Each number is 500 + 40 x the weight over its row's rms, rounded and kept within 0 to 999. Layers, rows and columns count from 0. Numbers have three digits each. The size before them is the row's rms in percent of the matrix's.

# q: layer 5 attention query, 384x256, rms 0.0332, rows 10-13,74-76,138-140,202-204,265-268,329-332, columns 0-255
# k: layer 5 attention key, 64x256, rms 0.0334, rows 9-12, columns 0-255
q265 085:469440513523524482490420468480516456545483458493474544483467601455529554496544456501464466511495558520550476562462524489511432456525474483498469450481416493447473518486535478405539511537403467495452492504528549540472521504505430466471562541519562473522502536486530455516526448470526496468547489556465561475531512449474431458593483565518482504425464496546414500598497495497467548506511540547443475481499516515536505447529438511486502471476499535491427500549463441510542496523458561569532505517476538460491504479542579543520568455466481467518453573426573472563501566482465511534480545518503448462539466502440476443545501512449535509434461438478441490511506455507566548544495465550512475557515488520534474501475522548567446496519572469457570529486524584465498501503568453
q329 105:504463483463544567519551438541526532487577554566475557516517495531479472405542510415473510486562520508535472492391514457467461446469529473468497527528452531526462469547534492483497527419507467516487482489505497408531559558496478446445469448472477532440451540431470484486489499561501485460539527449559481459466543493518514547545523527578443548547464456482528455505535436480546530486526479474491521510552484540566474549514469469522423489449456469455532474550577450522455452545447496436467473576459525536498536489503487528463538496484586548453499520430522452437505441467455497515525563464479505551604555571512533532449447568493523498501556485468567489509485436540493478458487542522532505512435499450515547523481522564424522513457448517459478472433537520515475513492497529
k9 098:493512464524476528510495569515524507472538520493397524467532467538469469575486472488476469521564484510518470556434506481478522544531463426543510537458467443496584483542472526537484512510581517571562541504573491518503455498508481502492471468512457532455536503471447503498494499442465559407453547527528460519486549410522581460524509451474521506433474500520496499497493476482518457489509594472490469487467498501547555573429544539454641518490483533522395491547523556546544541490519545519549465549527571452563501542545522465485526510573504502575528477502512509522596511443467586488553556550483439437562504506516458478537486394521475467545528510493545489494512477466500471516521506458476502470485507484428565459452445526527514476535552519506544505533517490468541564455440548
q10 102:456475464546557494469556417541492521525487513418501520457516537469503487498563490449508510518488570462433463476401506573488466463447499493455473514527527493478443529474546487466490466505503503495475549483449476473504463513500520503477598469510501507503601480474506558394444533493556475531543523535476501483505403555490560520533553532518471542471469491522498487539498472505502469516533519489483475551564505508523522523543496517516474458526503507506563517550517491527501484473414578484531449568470470514496544483514528491514459522510512512396495464510541567493505448507442515537604539455553442522509523502551494471582492553601480515466531453564464465507530521584476506440521463572529431476480519404620529479471564496461504572457420508506521463555442543489496575560483493
q74 095:506514513488567414444455522499505518507460468536479545454417521467530488484486563460451481456460479526497455522442461492500491503518484507490526526423464582448551505486468487462441502491490440507444446511551455481546419482508511514538540435541487540581500549507523559508522430486408511543440494427551509529463501473452455498459491510467496493560464458493457423526500497513434542540480530486553581473507486475481547486545430499453494522490552507597554563434488499498483544476508468527471500555538539563519561514518501463492482525519494465478457531501458572473489547445485479536439507535433450493517573496537537493503527516564535498490603526483543527527495479567570477530504473463555572477464493461493556464567546473493485605527551540534543474505606478489504471488384483
q138 096:484524479538524487521505617510561564541507509526500547455494455515514480489512507529558538479482543433487416500429490556512488505443506438534541597531570487453578497620520504512382448522528550494531521518502486470521441495424549488487457553444468513514476459508491516554489512526519476487539506463623537501507534562533485499543561537524542519536549524570540498518559486537415522526542483414489586494524576437512475426523553492481485514504492496476539454480511564490536559546499496473505535548456454510498547500512493516508558536521467462458444477498506497496509537432511527571510501509467509499527466502493492539543548482462509546422485432472490456430437515457479491561511429509444495463480513489555454451491406512557480418507473471536452507521521525523559547507509542
q202 098:434540456449434495521505515416427487564489538511491552442453512471498540481526501457441441455535552488564483489366530498493466569501554429525509466431535485504533487530454479540491482553506466539503579470482518530519518583427396523446496513553481585485502484503526512525541499542472502531575541516550508481506464562439526548506469509533563496550499548459445504501516528495467451522522499550561537524478492489620491455481453507502511483447578500497497480465517478479515468538545528409439440487450513423509474504556515488582498445458501575478511482503560541505493534432441464556461494525486480519441479476502479479473525452500470488474529462481534476432469496469517513486477464486484505522547432497489493519442527401604543546466529485591526517474483553510510466489462517
q266 099:544493439469525463422543471525455486552483478465535557550512474471550573508596585511474509529490531500389425539484473524446477491457556477510486446493467400450467571531444532523524530440526500428555480445531485513456482554528501500450563485487519500490513478540567466547499505507486499475548506501428523520428483542432495541536527497501495540485563511508542420564396476519475504492509495538492464496562503486557471554549511541515500441466424474476496490449494542516449471456505544456555503496505530471554502502466543533496460524606531530482472493542541538510484482502473491465589521513523522457579508469560460481594590515433510533422512517461437537481501470456492459453448503492504488495495429496577475484420515550500512536506581485464488585482469530482499494512492464
q330 103:543513442522468413491423458513479461506490530462492567538539478524426481508468491467540458498467518493523506551494520538531563453505417443510434496556538571442494506458494474490449494482508517621528510529527476459460504421537494526478486438471496563503522485458516508458541548485458521501528461478556486477546487464489489501568512496469595542494521490476509465488533480389440533520553475471508566576456446481477535499530527519514536473468525599476574472512450421486470455506560606449491512541460479519507585493550488485509513479457462478488499508484541526508480482447469453499501525488516558477568502451509501526600603566474556516493516418467530507477435467447555472525512508560505488481435490473486496521450463520427428466520588468469495458473490561520557540482508445
k10 099:546506462489522476460492492459476453476566559477498505542483582436489523519490509478463489469527472464494544499485539495469563528460465517580511448537498496455579525433460483486520488560476501530532433465547534526577491495625527505492549478538533524475564468546517518576558514541491492521560471468468506499533495469423460551487471507536586483530464540490510492620493510547549549485451499465560418544503506511466437425467485514426552422426498520489495515462459440488501462500565574472503591474415557511469453501448537511553555531462475537514576467514486485473499460529497535468497456546487581495514542491474481488504515474518481511527523501513477455490544530454459506442441525522566518491515504567434473491471491464608520542418491514493529526422539540508525434499564455
q11 106:504549467483565488481610486547476542554522511481509470554486455528463527589559527525460426492474478474526508481450500508435458524498525495474562434513535545496550442535495488611528472527509478500470468495485529503470457509482503571535546574481468515480584495491535514478494448517481421478543493533488480434557461492505571476521469553502473512495512471512484456536484486478507575477544480541533497493521498472529411568611530485484502483518514543470583528521534576541501515460488524450485465459458490499491525500488501404514492508478513487401427535471485516491493483517497505503515530441475576520489476500550519519429585592524478473557537469466469573546561486435485547530532430478415468424497456486571529519454556554481499506525497462478467504464476611492431504445455566
q75 105:518454507442495577485451557479473512550535535582497472464523500457527503536420603556482517433567465530481429477447488476501500557491570513491511524438572534506564481531534468482435545567540496549523451484441452516541478507485538532479497511486525550502470443526532505547597426462500501476462519500496465515469517427466546508541432369462499488483521450524517459542494535476501555529469446523517465483469469456456457473511457571528542479513455553523558483494503527463442428464462421475541491516468504496457488497484531448494573469452500540471441476581516453473537448529512473593505453500499531451454510493555527520454495504461608480523519519583489549538510498559465514548501510495472518501500476456522515530546451461537516590475483478437467462544464525509411502548455487
q139 095:474626488490497502607439475548546532464444539486545520556408511522409519450462579439549537501472462464503497481594522403528514520506541463519478492506471560467500519525451509491434500479517520479531528521512536424512511462478521488496441477514445462470514510515494514455530472481463515571469507522471424488517505446444543508527504480565440504552489537483505441486421498443483554427541508542534501462457519501472520446561380510521472487502518494489624511458475510503436503438491439534504507524493483535510584503493520522533517482486474518406573482458419515493561479449452571508484494559502469498517538482482479549476491533551537540497511480476519559416474422497470497481467482474520538479486472525397435541518514542491530511497447532476572481497495513428528482463462493
q203 103:462549511418466543527541510480425511505433507556480564502473552580570556461442506487459452447500499421535499484518437572517520537520542465577488492523494458521539517518445442541487495497443532559485584508575609526459463569498499542466457532518518522560499507432532522495541523460507500547564540509518515522431483466519589501440501507535512499507496472448483491601469523483433501493597506503444498568440528532474535445464556455520510429517581487443504519485465536457487497467461526472502475458508499504546473556523539532539515461484497516463517508435453492528434495457472588478475465491483448461506496439469512429506510483507458532435452452428531519521479441543410493442544523470554470516468476505508470524581542476515466479512422499535514542479469567491513541532462512
q267 094:516560532465497483559541529507444522513485489466493454470509495547497520570444487545525468464507488538440425492467578526457556485558551433497493475522482491484526475558549498502573459490517535514523514488503534527407593429539478605554547488581496528455527522483530587437476427491483493474515471479461508475548557522458469574536453511525466507523409557520551472500511545523430550486510515580472457480485503459448482450525500489485488419562529448553495534510511537433445485472558479464499470519529507524498491497512498498524543518500471542460445470478544495426545537567460487482496538516598534470501442455512553495490525514469513448527439541453494576534509544477485488477444542516443414448544408492497537472594527481513487531505495515493457517504497588545397538472458496
q331 109:398576515496529464603426488472493440410467520557470470506451454562482535538540507540504479491491486586547482495568435417453544491541481497534516553426535523531601505498552502525477461531551515464548558480460500519555524538474482532497495536431445461453524517504524416513511561512476592529457552427529498519483455528527467449514506510531484552520493478434527557449485532435516516455474561575591576476458500419486546552506503480472551475531519439474586583459465509508493522456529507511536513452520549484442480543477513540483563554535475489478474511497465433517451491456565561471522536505485534510481513491532508488535554469497448459461492561487473545494438434449518479566502506478487510489500569532521483503501495463505527447519486507527512515503466484538429441513436513
k11 102:527529523554497494464465570467424499471482526539497489464426579514478502461483467507488503454493455553518496466425473460443531490551562421473500449530454473493563472585538471467462506541481431511514532499508462455502487464497455543492582556518482510483517501445495437446529562532480496527493493509528501522467527511511485483461552542469530491537540425526486525465447478481527514450531496541504503438518534527432492438523491513524502517507466430485461577559535542533503443575453524513464462565450571463475512523517538418491556474546431499481517539507559539497512489504508449536527484517520597555515458488523530512469520506524594397552481501477517536544546517522507523588529455609453520563540523471507533445580488466490421397540488454520546575499435555523517430478488468
q12 113:471546493459464487504463483483558501513543517579526510534477584511559548529501460503426544573513440452561551547542505568461426551527534539508528535518459574528533498507454490507500563480449539479571487540487485453507468512598478490548479439460443519459508456567491465519422433464529500539494540512472521516581499499562552502470524537479527427538471497506434537485531496496506496491518442525439490462563528466564518550509524449422430472509476569423512446456511520480507513504551452524594505506581625619495500562523460504513491452511536498494466511495452462493540542483572540509479518474533581486538485477527481524563470451449480511472475450445505473444481457496519490486573462537526522510539504536518505452555473492460548515493502510459494499539528532514533425483526421
q76 098:496517462451464454499473544571486454509441478497515510558530485535585543500488507532546522491594529514447526527472474547449416523527570518487526541458504507485495430527357466515443491525477567492456494535518522491480458434498454530539448584481531512594516428507463555586478462505486404541464459516472550528495487503515496540512513514563477548528501587516464493560506514425494501503517499497519428468424534446495532502520469503478518480433545493483453494503501522528546480418524465515540503430530518480504535455499472511520504481470565522528526526513516476475471534478521501476477490499457462507484518488573477496499463472556467470522489429574445479518570578566448492449557458550500521588489449545493512544516538487568536528533503528486593538514602446449462521459579530
q140 095:489525460444553489538574446497461534427493426525489512465522430533560457554472505485503501505518508479491534467511478493540481549509403473501485514509536551507545528521482556568366458440456533507489480505593527548537491527539436522520568544533429457500515520452539477523543466507469550511530511481452525482496591535477504458427477548540454505504504488512493467500483409547478492447486455509523523581445536538581487469535452564500444557483568495444554431498428529498435548486503502467405455429488514514549478527426453497500484521501511476481541524504492499542543547433521505438480481573465552460515541471470548489459547448470482462513429469469512578523457509548562483545538554565502475509514518492528484535535509474459527575439436499553497525466532543498541488463459517
q204 098:505444500442524483418579534450452479550504476559466436404443515486519534517487562449556481515490390540592486518535504533464491493440526513571539487457463429541528492489521520471462503547544523539520480465437500543421457435459498475476472476488431552564470476491512519498600525432450551499483591544517464491441456526532472507469519472478485462470476432552474470530525538514469460481562533510571489504575465525582506476518567487488470459528504519430437552508498522583531603490499482562555485504483470510513544495459525471557452549493489492465508505599500494456460491459521449534478480505485550445468551513503538465545497449534472438506482491491439510538490569475447502475485556511546528450497488493507510527512549510481538510616482461533553529449522492454493557484496497
q268 106:448501466536502500422481472455432544514413504542438480515467556526494523500507423526456480562453496467488519561505553493439533501519499497528504495470454551548507557488436497469509530530489542491485455522465514467489495527533550507503507499397526466538458422594554549469484513476470475497457506535644485491558478586535505448481566569490470539560470496551410588529529439465480547443554516494491476518508443475539494432431515484456472515518474533483453581455441515454509516471549452574521510474495547492485517454523546505524539523537553450531511473557510555453469526429505530528500483484560533495574514469477520473485500525452433456534494529485475495456539461530471524523481418501466556488544493502517521440538443497404482528541468505547493563575527435516465482514441455
q332 098:513561580474546477457540526520505532521472461535498481459492502596539590452512445545474511535526435511547506492514488513479531516537522492514503485506512541529498507504482548581522467434506586498519502504550566526623427588484499507550518536522505535474489497464445476522454594481460539546512510513501489579499469543516498485532535464504416472536469469523517507543474498540509490485536560515469500472492627525509525592570534512553413424540481451485568549488455471474534491445478519494532508523497568480514462459485476506534525513492519451472524491451488459544525470560492499520576584519501442496514459505508543478557530540510598513401547478522480497515475531513591492448538533589498502494560502497533422506540506524562504544527481493500454539572548458464570431539516488
k12 105:543443554566498504543517508555475459537458535519424496499459484438441466504472511512494630533467449516518461498523554558478504467476519499504453505435498575502464503553459469548491502518487525466449477507451466386496547508530491504556436488477520450541552481488523523513508494426500501509477556435494541435560570429503452505476475451501506535481452565557507475526548442494474479528439503495522510525554486511438483478497523494474579458482454496506449459456532347540468513496470531581475418477495459489512511509485543492521481470547396470521521499506506429466516505454492511518567481407468429468549538473547512500539540411524524441494544566559477511471578466494523493485446449504498502498506475561492509496531527470472558520476455510407490497473439479496476515595496540
q13 105:482567547471413463499530489484535523562487454478522466511461509460540512418553547467470440440501537439451480496505511586489465481509490535451523540461544509514533464472494474555479526489488503504484455507444488484496531481550560505541504532491440462509477483481535508478560511482465508510466582358455529514516540452486550511531522586482481561481418558554459471522558491488467562508540474491556477567502496509435522472482520538493429474477487554521495516446546546499526562484476467500451476451493494536477458492606518426567619542476486485491429515523457505480531455512500557473428532521463490443553483454494452528543468471494549446570431485525566471517502488400510477466497489520552600482475529568509532417541491505439463497530474543440522514491507555560513515461488455